{
  "n_layer": 15,
  "d_model": 64,
  "n_head": 1,
  "n_kv_head": 1,
  "head_dim": 64,
  "d_mlp": 192,
  "vocab_size": 2048,
  "activation": "swiglu",
  "norm": "rmsnorm",
  "norm_place": "pre",
  "norm_eps": 1e-06,
  "positions": "learned+rope",
  "rope_base": 100000.0,
  "rope_fraction": 0.75,
  "qk_norm": false,
  "attn_scale": 0.125,
  "bias": "qkv",
  "tie_embeddings": true,
  "parallel_block": false,
  "init": "uniform",
  "init_std_qkv": 0.0561,
  "init_std_o": 0.0561,
  "init_std_up": 0.0561,
  "init_std_down": 0.0,
  "init_mimetic": 0.7,
  "optimizer": "soap_variant",
  "lr": 0.00546,
  "lr_mult_up": 1.18,
  "beta1": 0.95,
  "beta2": 0.95,
  "lr_head": 0.0148,
  "grad_clip": 0.5,
  "warmup_steps": 200,
  "schedule": "wsd",
  "decay_fraction": 0.809,
  "decay_shape": "linear",
  "final_lr_fraction": 0.0,
  "batch_tokens": 32768,
  "seq_len": 1024,
  "doc_mask": true,
  "train_tokens": 121600000,
  "steps": 3711,
  "dataset": "wikipedia_en"
}
Each number is 128 + 24 x the weight over its row's rms, rounded and kept within 0 to 255. Layers, rows and columns count from 0. Numbers have three digits each. The size before them is the row's rms in percent of the matrix's.

# layer 5 MLP gate, 192x64, rms 0.213, rows 0-99, columns 0-63
071:111173131152144118129144126145156160085130129145182100092144161110106146115121110085117081139139111116130146112154124136113099135129106164131105152107073168117133171129163129154126086110135122
092:177089150149105154114093145156104149137123077155115119118143149133084120119123100096118105145133145116129112093110155105111116157187100138162148146147158099125139115119125130097150174119125156
109:165147145156105115121104141135134155132146139176163099125102125119135087149169118145113062078125115129116141140091127135105146119085147176128104125152128160110101116134160123130135127079118110
115:151193136174166120118113109131135133126111140071087116125096126148126152145130135161129153112107155106146171102150117125143093155115124138136125114103138137163089110130112127151064140111153117
087:117144121144137154109119090129131118159103133159131160150116097161167110137122130112148088145126156118129079076122101140131056100108134135142154079147137172124124133125152139144143121146158095
122:135120126164112149095150098140143104130050179098096087125147151136116117129133124148104124149122123162137127141108133118104172169152152110158114137114117119090147117077136144128122099139093120
102:144146126113133127179155132103113116082133129112144140089087105139119132150151123110123102140126114112098090152145089149099174136159104162125074176117115141165136114117159147141143136095152149
080:136152118113143110160118144102150074117114107107148160153135106091134116132118098117154136118087149099146173095076134134150125177167099106123163113138153141102132114151112108110171150139122145
105:128168149078122112124137142103117112121094143092142122086114071125115093118136145124138117129077066111124131126083125157167136107129155138126131091106094175106092137114135116134135112129134133
078:125073153118086126130134102131165141147136117107084110134093151134132145141158088116119093164151123128132122136128103111086108121164091137135078140167144118162157098119155123149167115126092124
089:147118106132071144152126132155127073125104153130127122157066113158134128146166142161122108084104108146145118112150153157129134096118130123099091126118140082131137104110119099117135135085082132
080:087125059145109125094108126111168125119154093104133137140144127100140089122126188143143133169105095181118113129107144108106120141084182116135133131140126125126130103112106152122126129113151150
087:133149087107106151115149100075140134127198099100118102109142116125138135142110135114131128110125114123112132173117171104141139115082134125105146104131127078109112164081121173108160113124143124
105:177160150122068115134126178094138131093132136118114142130113104168122118112129133120112097145192125127120139114131139106157114151137114106103136157131123082097107121134146142105159160126071144
129:137118119155092153113104129122139134121135134088117069134108117131110124107119102159124160133162138110133151110099138186123161121146115162138085147175087150116126166132122147105124079147091149
089:125115147118097100125132133122092142134145133105132123157149106153084134188180113159103143154118168121159126092134123143147178153124097110121135131148112141122136084138092129089101112169105149
115:143135159131131118156137111165118100143150148148136139115101109095133173096124148140114121101153140150135075122124123147102164104111162117135112148128138117144172142131146104144186057090123148
111:139098094128133182095161150144148113114136140121115127090100069141142115087113133164120099155144112090118137094150126134125155080111101147139124143142150111100188115128130106097131128112125106
137:148112108159144102139127135132152133155180106153137135082158141172119132082136144135072153129124127151088110119134139134151116126079148101124126108136089119143154101119116096139141132103186158
113:112149123149095145171152114069116111162109129115098121141108135100148097149093128136121147141138145156149136193077116089142140138064123126108166116123143123127102110119118149121156113132118142
089:149145133132137149147170054137102087147122107123109129131109085138109120158064133119114135137095143091107112131147164148111130154092139165113126134126173099105116122133128128163118122103159119
100:120080124181156119136149103117153149105131150137112152139100105157130159123137190158133097099119098122102103100174122116127147134173150117164141136113127145139127124107135080110153145109161154
105:179116125164138145107136151121099132122094087118148094089094112094097097152116143152107112129138159187119116136090092128110101102126150114130159113154110162099130115130134143159145139153107156
119:140146160123113155142108148081118103145127141184128118123076101125168116105137081141136147121119141105107138163135076151092109107124130141160128161122133157114159121142140102167118136097167155
089:149151139135125142168116125157149127118158146131106131164083135161121114111128145119137096133115176140112112151126165102134176142174110103137154163128130145146099118128149125170157100080155080
094:132138137128079126126112189154157141176140125097127082124121133091141127140147130112145126076175163137097145147114131143155125145103117102153109158132113129121134101149085123146112179114147154
083:112132140077154137137115130084165120110130116166123112139115104144127140173112090108136112136152099151093111169134142125147104153077148106147114094145138177138127130158068161146125112125134134
108:132092140072090139123152117114164144119107175120128132156127128121192142095167109149103064160116155130126135129116136127155164132146156141149140127111185139130137143122107125122139144115097136
092:155093131116124128091102167104132149071120113140139108124128144102103171117121173149145175136111138121142117125080133141091134128126102137109124157093152119179105129185157124120136117091122131
074:099165133110148148136133111156150129117154126133134142104112146106139132204136111164164108162121186153142147087124107124097102126120077157144145144126097121117116156145126122125169099111134096
086:116116145121132115163146146144107100126131161152145144132121100150118130131087127139096096096103111132166147132120165138127133163197137132156100136205128149142155108116124157101153168108120124
094:131169129107106123129130137085095158109148140125107136147121106108108157135121141154135116141160101101137068119089124183123128138113124131148130142128114102111136124178161169092131148079092164
118:128110108075118126113149128109065111161124153157123147133077112153136133105083123122136116136111088106134120141118127112101094136081111149145075116120158089161125109139103095123115159130108118
091:129103105104120127112106129137154087141139084149130104113157153139120096121126088162109117151114147143125154147106134105158173109131125103090144158141138119076144110167158124193166115130106118
117:134123156135122078138127101078129119115125112113148109132109148146152165151125164141138130091125078130119141131131140080077104082102150134125163131169123129154092118104085111115116096140135163
080:147157144108145139150143173103114160146120151072109121121087127133140116120107123175152143126145135114143142056118164145115083136139149090126094104136125174147135117129088160134142145131117120
084:090164121102154098153100125112158117115099112130130165125151088130131149126137107113095089091104138152140167115122124110124126101161073138133161089150133108073124138158148113140111144092147145
108:118148150130093126112139146163140118113114141083105106144130141105144139130173119097138122106138061140117132129097158097114147108158143117124124088142161131144109173098157096129142076127172155
108:148118110092113138164088118133163135137111117129128123163109125110129110144134152167111109094113126090131134140121194124136122118129119138134175126089175108113109127147059087103139154114113154
096:102119146157116118139102145154110104076130138142131139130143101148133169147160113118090119114166116166107173097066148150133113122146140107112088145150156173135117110129151112130136116137183129
088:135181105151153103118162092118129159119108135151101085118135109156140099133136152188099116124141151138132138149169104126187077151130126150171119142102121102152140124111130118103144136112141134
102:106104108109116178114114133146109097151120096132158194083123126095076110114123074131132119128148145126180130099119112124148112105131179103161149099135140123126144121147114139110111116115124150
107:140126127139090146103118141102123134124150103125098146089128112171168120121130145136137091106211139116142144130148110108075171111115127129125123102129105075148130147127128160110182131126132142
103:161143095119146099117144130088167088155099126114112106136103129094118106150097094177121165148133097112111156090096132137098086138118135143109097120125117081115148140116084138110095128133107129
110:115140156114089114125164107103106140152132152109163114152103132147120116137131127079108118108159183196127146063136113108168134125122165141109106107124139150110119142114135133118111164107154143
097:130142185135114107138114073106106144093102121138122121157106074122172138120148124145096136120130129145113087111104129145170140151160140133103153113145137131103107089144145143154175083101123133
115:132110103114079122105147135126132137140099187096109155139098102121130171117122138125076128128113182118108117181138108153153148094125096157147156128137115135123171094103110109110112131133098131
127:140137112106139113122142146096132121134128160102094159105102113146177111157110187151101153105083116120130133133157115087109140154087103085103152120127149127127119130074123164141124157140097138
089:132147194140099162131119111139158127107136165108119125093127127126109117145136130116095161143143109130106084120122183103080124154161139108169128124117161145094117113127119141159124151141115071
091:135122122116107121108155104104097140142130190092104121119182149127135140090122109122121130159125150143140124122099158135141173074134112126143140120149148078112131117086153079106099126166136108
095:128120140134132138165139126124127108111136090098099111108103117121145140122087162085131134089085103073103126127150177124119119130119121091161108152182150162113155095123116103167120134142155131
109:123129112146159131123143081138140121141147139146138139125121097134094172121138135136098116093126096142084121173138133123125120120154093081123128093128107116144115084074121104104198122116117169
144:125093144119133169119093114137184132159099121111101109151089123155105144174145141155086096106169118108119105135146107129081087131109150129180139124106129151133099123128149141115096142135120143
095:120076146121151165126103158124135110100109139153109105141130158153111189145118142140128106134117094113119157087108099128098127093122103097176134066137119113177134134100135152134103119136129126
094:184090150127109109079144138136129116125072098141155125101133139124101160129118136098151114123089154155128175090116126114169154142127153099107101131123141147113119113174131159109136095101141121
106:176133170150075098130176154082122148135106117129107160112085098161129138135116145138128103099117140111126107134080154163134082110144158103125139120135152096102133114125126119106162117143112114
093:124110133108115119119098093156164139125083131125136165118128124157129079133129112125128130128097135166152121161086154112137134136159147151147192149141119132119166130149114115156065132080156128
111:124087102159160127126133158144116109157101158117137134129129112152113136123124097183081105118121132139065127158125112114095110135161120106113125089132160148104127140102105080125146107166132171
123:126149160166151147107122143103133136168092118092107119141122143111165114150096153126108132096135137064141131130134142150161104100131124099102150118113115149136067148122147174132147133122162174
098:141165133142132111125144117124091149082122143113123171136113142156141113135154155150131122156132098163121124116154155083128127140138090162133123118142140162133150100151140070193143126188129133
095:097119125092130110133149167122123098148116121090079113177082122095095135155124139131168103135141140105125165087127134108158129121121170147108118121112142137154148119147148125183178121121104130
102:110150179096156128164120092062131097147110148103139099156180122128086106137123152097142144115111135149152120134112132135100116130120123097091110129171127129161146125114133113096116168125148110
118:142129151120114172087104094108136140149112137156107125133173128144141141168160180116094188142149149102163120108134126142148111120122110140137119111150132171084162121158119134112116155116169115
102:157137112123146106104149164080117132095102128128130103130127102128181099120179154106131135165096123116089125143112184095116112133139105170086151143096162136097115121150129136112133151125143143
120:141153126089149127110193184128142135151138089134116143151127095113137131144111121128157140093132120132178155086090109100135130084154152133131129099160156081148106138105120108126151118120110134
096:163149108133119113144152121130113124178177057163087120122111136166130123142113171109126122121105158143110109130167134092169118144155134133137126159120100142125146142172120143169163136117128120
100:148153124139142116157101152116155132074094145151141141110126186120148114141176124123134121133097138103096110189109130142129132121117128115153146118133114151122124117178077139106153116129156185
109:123127122156135147105150103165094152106109119110113112175108129130122096119114108102079118096134138156081112124110163096092122142132130144134168125168104134060158090112136144120162135138131115
120:117115152153121159145130134124127120115097153121113124099126099140139101073155130159095157077112098131135113158101138120106072104125131133146118119183092094151122117129137069122122114153155106
102:125099157109118101130131174103108108124188133125118110123131164150101178128095100099104119132147115105066105152123112122138105148126081107124108119166154141113115101132103129097129159118147162
095:136151125126123150122158132123109127118121145087153139124143143128153070177081128119094112109126165121098118173122106119107131131133097119190146152146182141128107099160127122104151174132109134
106:165163141148124109114133103115110135176168138129130054131157125140108117146095127124130158118131120121102133096135135152141138158090149139169085133118132114166133099154156083128173137111152149
097:166131107130095159124119116134177136116168126138109114085194118097099167137106148150131125093127140120129135108142114140102132137138099116147116168173161119147151106150166147133165115103157143
102:135122112145136145166141108158134124113147149122125169162077137149163141120122125161105162120126127115110138068150137167109139144093121104117098102122131112072142094142130120123183142170128159
103:121080152142105138142144152152161159138179145135104119163130130152109135123160123137109133103124139110121139151179111093118151160148117081118108123142142164158133154091177137107153104140160095
126:132117079142091144150109150120132117143130167164139124106099135121145108107162095134095154106128152116134111121093073115081165143115132140125108135119160156178133091090175138102107124127134128
130:142167139098168134160106168158114097144116130119112148140116143137134192140144151117122130120143159113093091139109162122084122115134084151102132144158176105117115145155118120133113141106168167
112:140151134122139144097197192124122132102122152132127113131109151118152130134148134061123147136127105126101154120083121084127130106144144117145133113090145101126149108146102107124174116129080142
085:129156130134140108139135119143162163137125081118097080111147129160113118112147088111129149088152189135159103135088131094152103122117143113097123100139139177120118093118127151137158145133143083
114:142163126157120115154130131074154071168130131151137119119087126122178123154156115150154147132110109121108128100145102138099120133144143110126111148097144106152122138168108164127105068114093144
091:098133142166151117130143157090077109086167124158139097144103143138145098161138174126114144083125127070155122114109095130128112129105132117137111154130106123121119178134147119116166126119130168
130:149102135096124124098128131130153123110117095102145130132126107144153125131118144134136132118127152138097125124113172116108136058151061103117057092111108137151125145080115132166113156143148126
121:178144151121108086182108133128135160100154098142156126086122131138136138116133103144127134109107097118118128117138179126115151086130106132085112142144111157156157118096072147139176114126111134
111:139100178098149102112143175106140123140116161137087132129123139110150115119104140149163130148133164113101137119072105113140138178103124169151080088143126125138086130163161131126152122136129124
086:140130190138114132137133128158124124104158104144125086108142139147111132112155126134146111126108177092114145129115125091132120153088154143148127132125111199121126105150135161143194128169154124
099:164110152093127118142119145110124162112148130128112118125116138116117145166104121156119141124132117058128135120141147111162171122123112096143146117120153111130134108155116144113235141144107144
085:119157141088117110113134122142154143109180121145142136153122101131081104132145149155119124064119141086112153138100152139159073119144148125156163085131106110156124145117146126104171145121149141
085:112145147124109149104099213105131142154165131108130099125119131102128124163122119139154134108141156166155152101105116121131149096180146154130151148167100180144137121139102148133126116159132124
076:183086110131114098121143146085166124127131130151107124132095111134144132124125125101114107127085089126112113117092133108129116103143161122140118127156205176125140129141112080132123132095159150
100:188129158119082103100126174131128120182150125121148106150134128137105122190112138129174120149139133137114150117083105118168097129139116099115108145125162105146103115165099121140120111128107129
108:117135107126160108098165158119115127166162112139143145157110084175181128163133145080098141125148112171117157145131153106119115102078090132118161141148156153150129117134112147105129143131127123
087:134151193119127171147130140128150094129184109142127121088131136107150131145171130111128142108136135120086155111157140104124152150122099143133102101137116136177119138206103125130137128130159124
111:142098117111102083095162098153114123126108142126117123161128099163151106155106110129155170135110171101121151138096146115116093115151146122128148141176107189122156149099119141148092154137116146
092:135131126131115081173157130135055117107141131116117118121119118174117174145071129137099116157159176131132102108123133133104132126126158146185149151130132149132140161162125160109135138126125140
078:086167143096073120124165114114159140156155137150091092126117140137117154112145131089119064144155124142125092111114156112124146166128177092120099107119103111140141137132154134097121131111125133
097:141120121151181163106085132143101164125115134172101088143135163137125121101131121188106159127136191135126136123143143128161161176141141126157096133162138111141150137118127111129148122095127131
095:117110180129125136134139110127153138077131119147163128132139101148107090113126065150174119130123140157105148105147167134085096124135130108167148093151097098146127099129114157137176111119131115
107:133145115111126100156131136098155118123084127150107125137101087169139129162174113130121133137143178095143096126091151116110092165125072126112109092093136085115131133166121145125127114133143160
123:160083096114126101078125133147133142117135117107132155107145109130111154106122153118127125120111161104107155112160130174108152112140136092114128116116116161157169128110133140097213134123108163
094:138156127098134146131128149137142109072089134104090102141116120138106137157138087143091094094139098126082143175147154101110095151141096122101137132149150174109125138161129111161125107122107149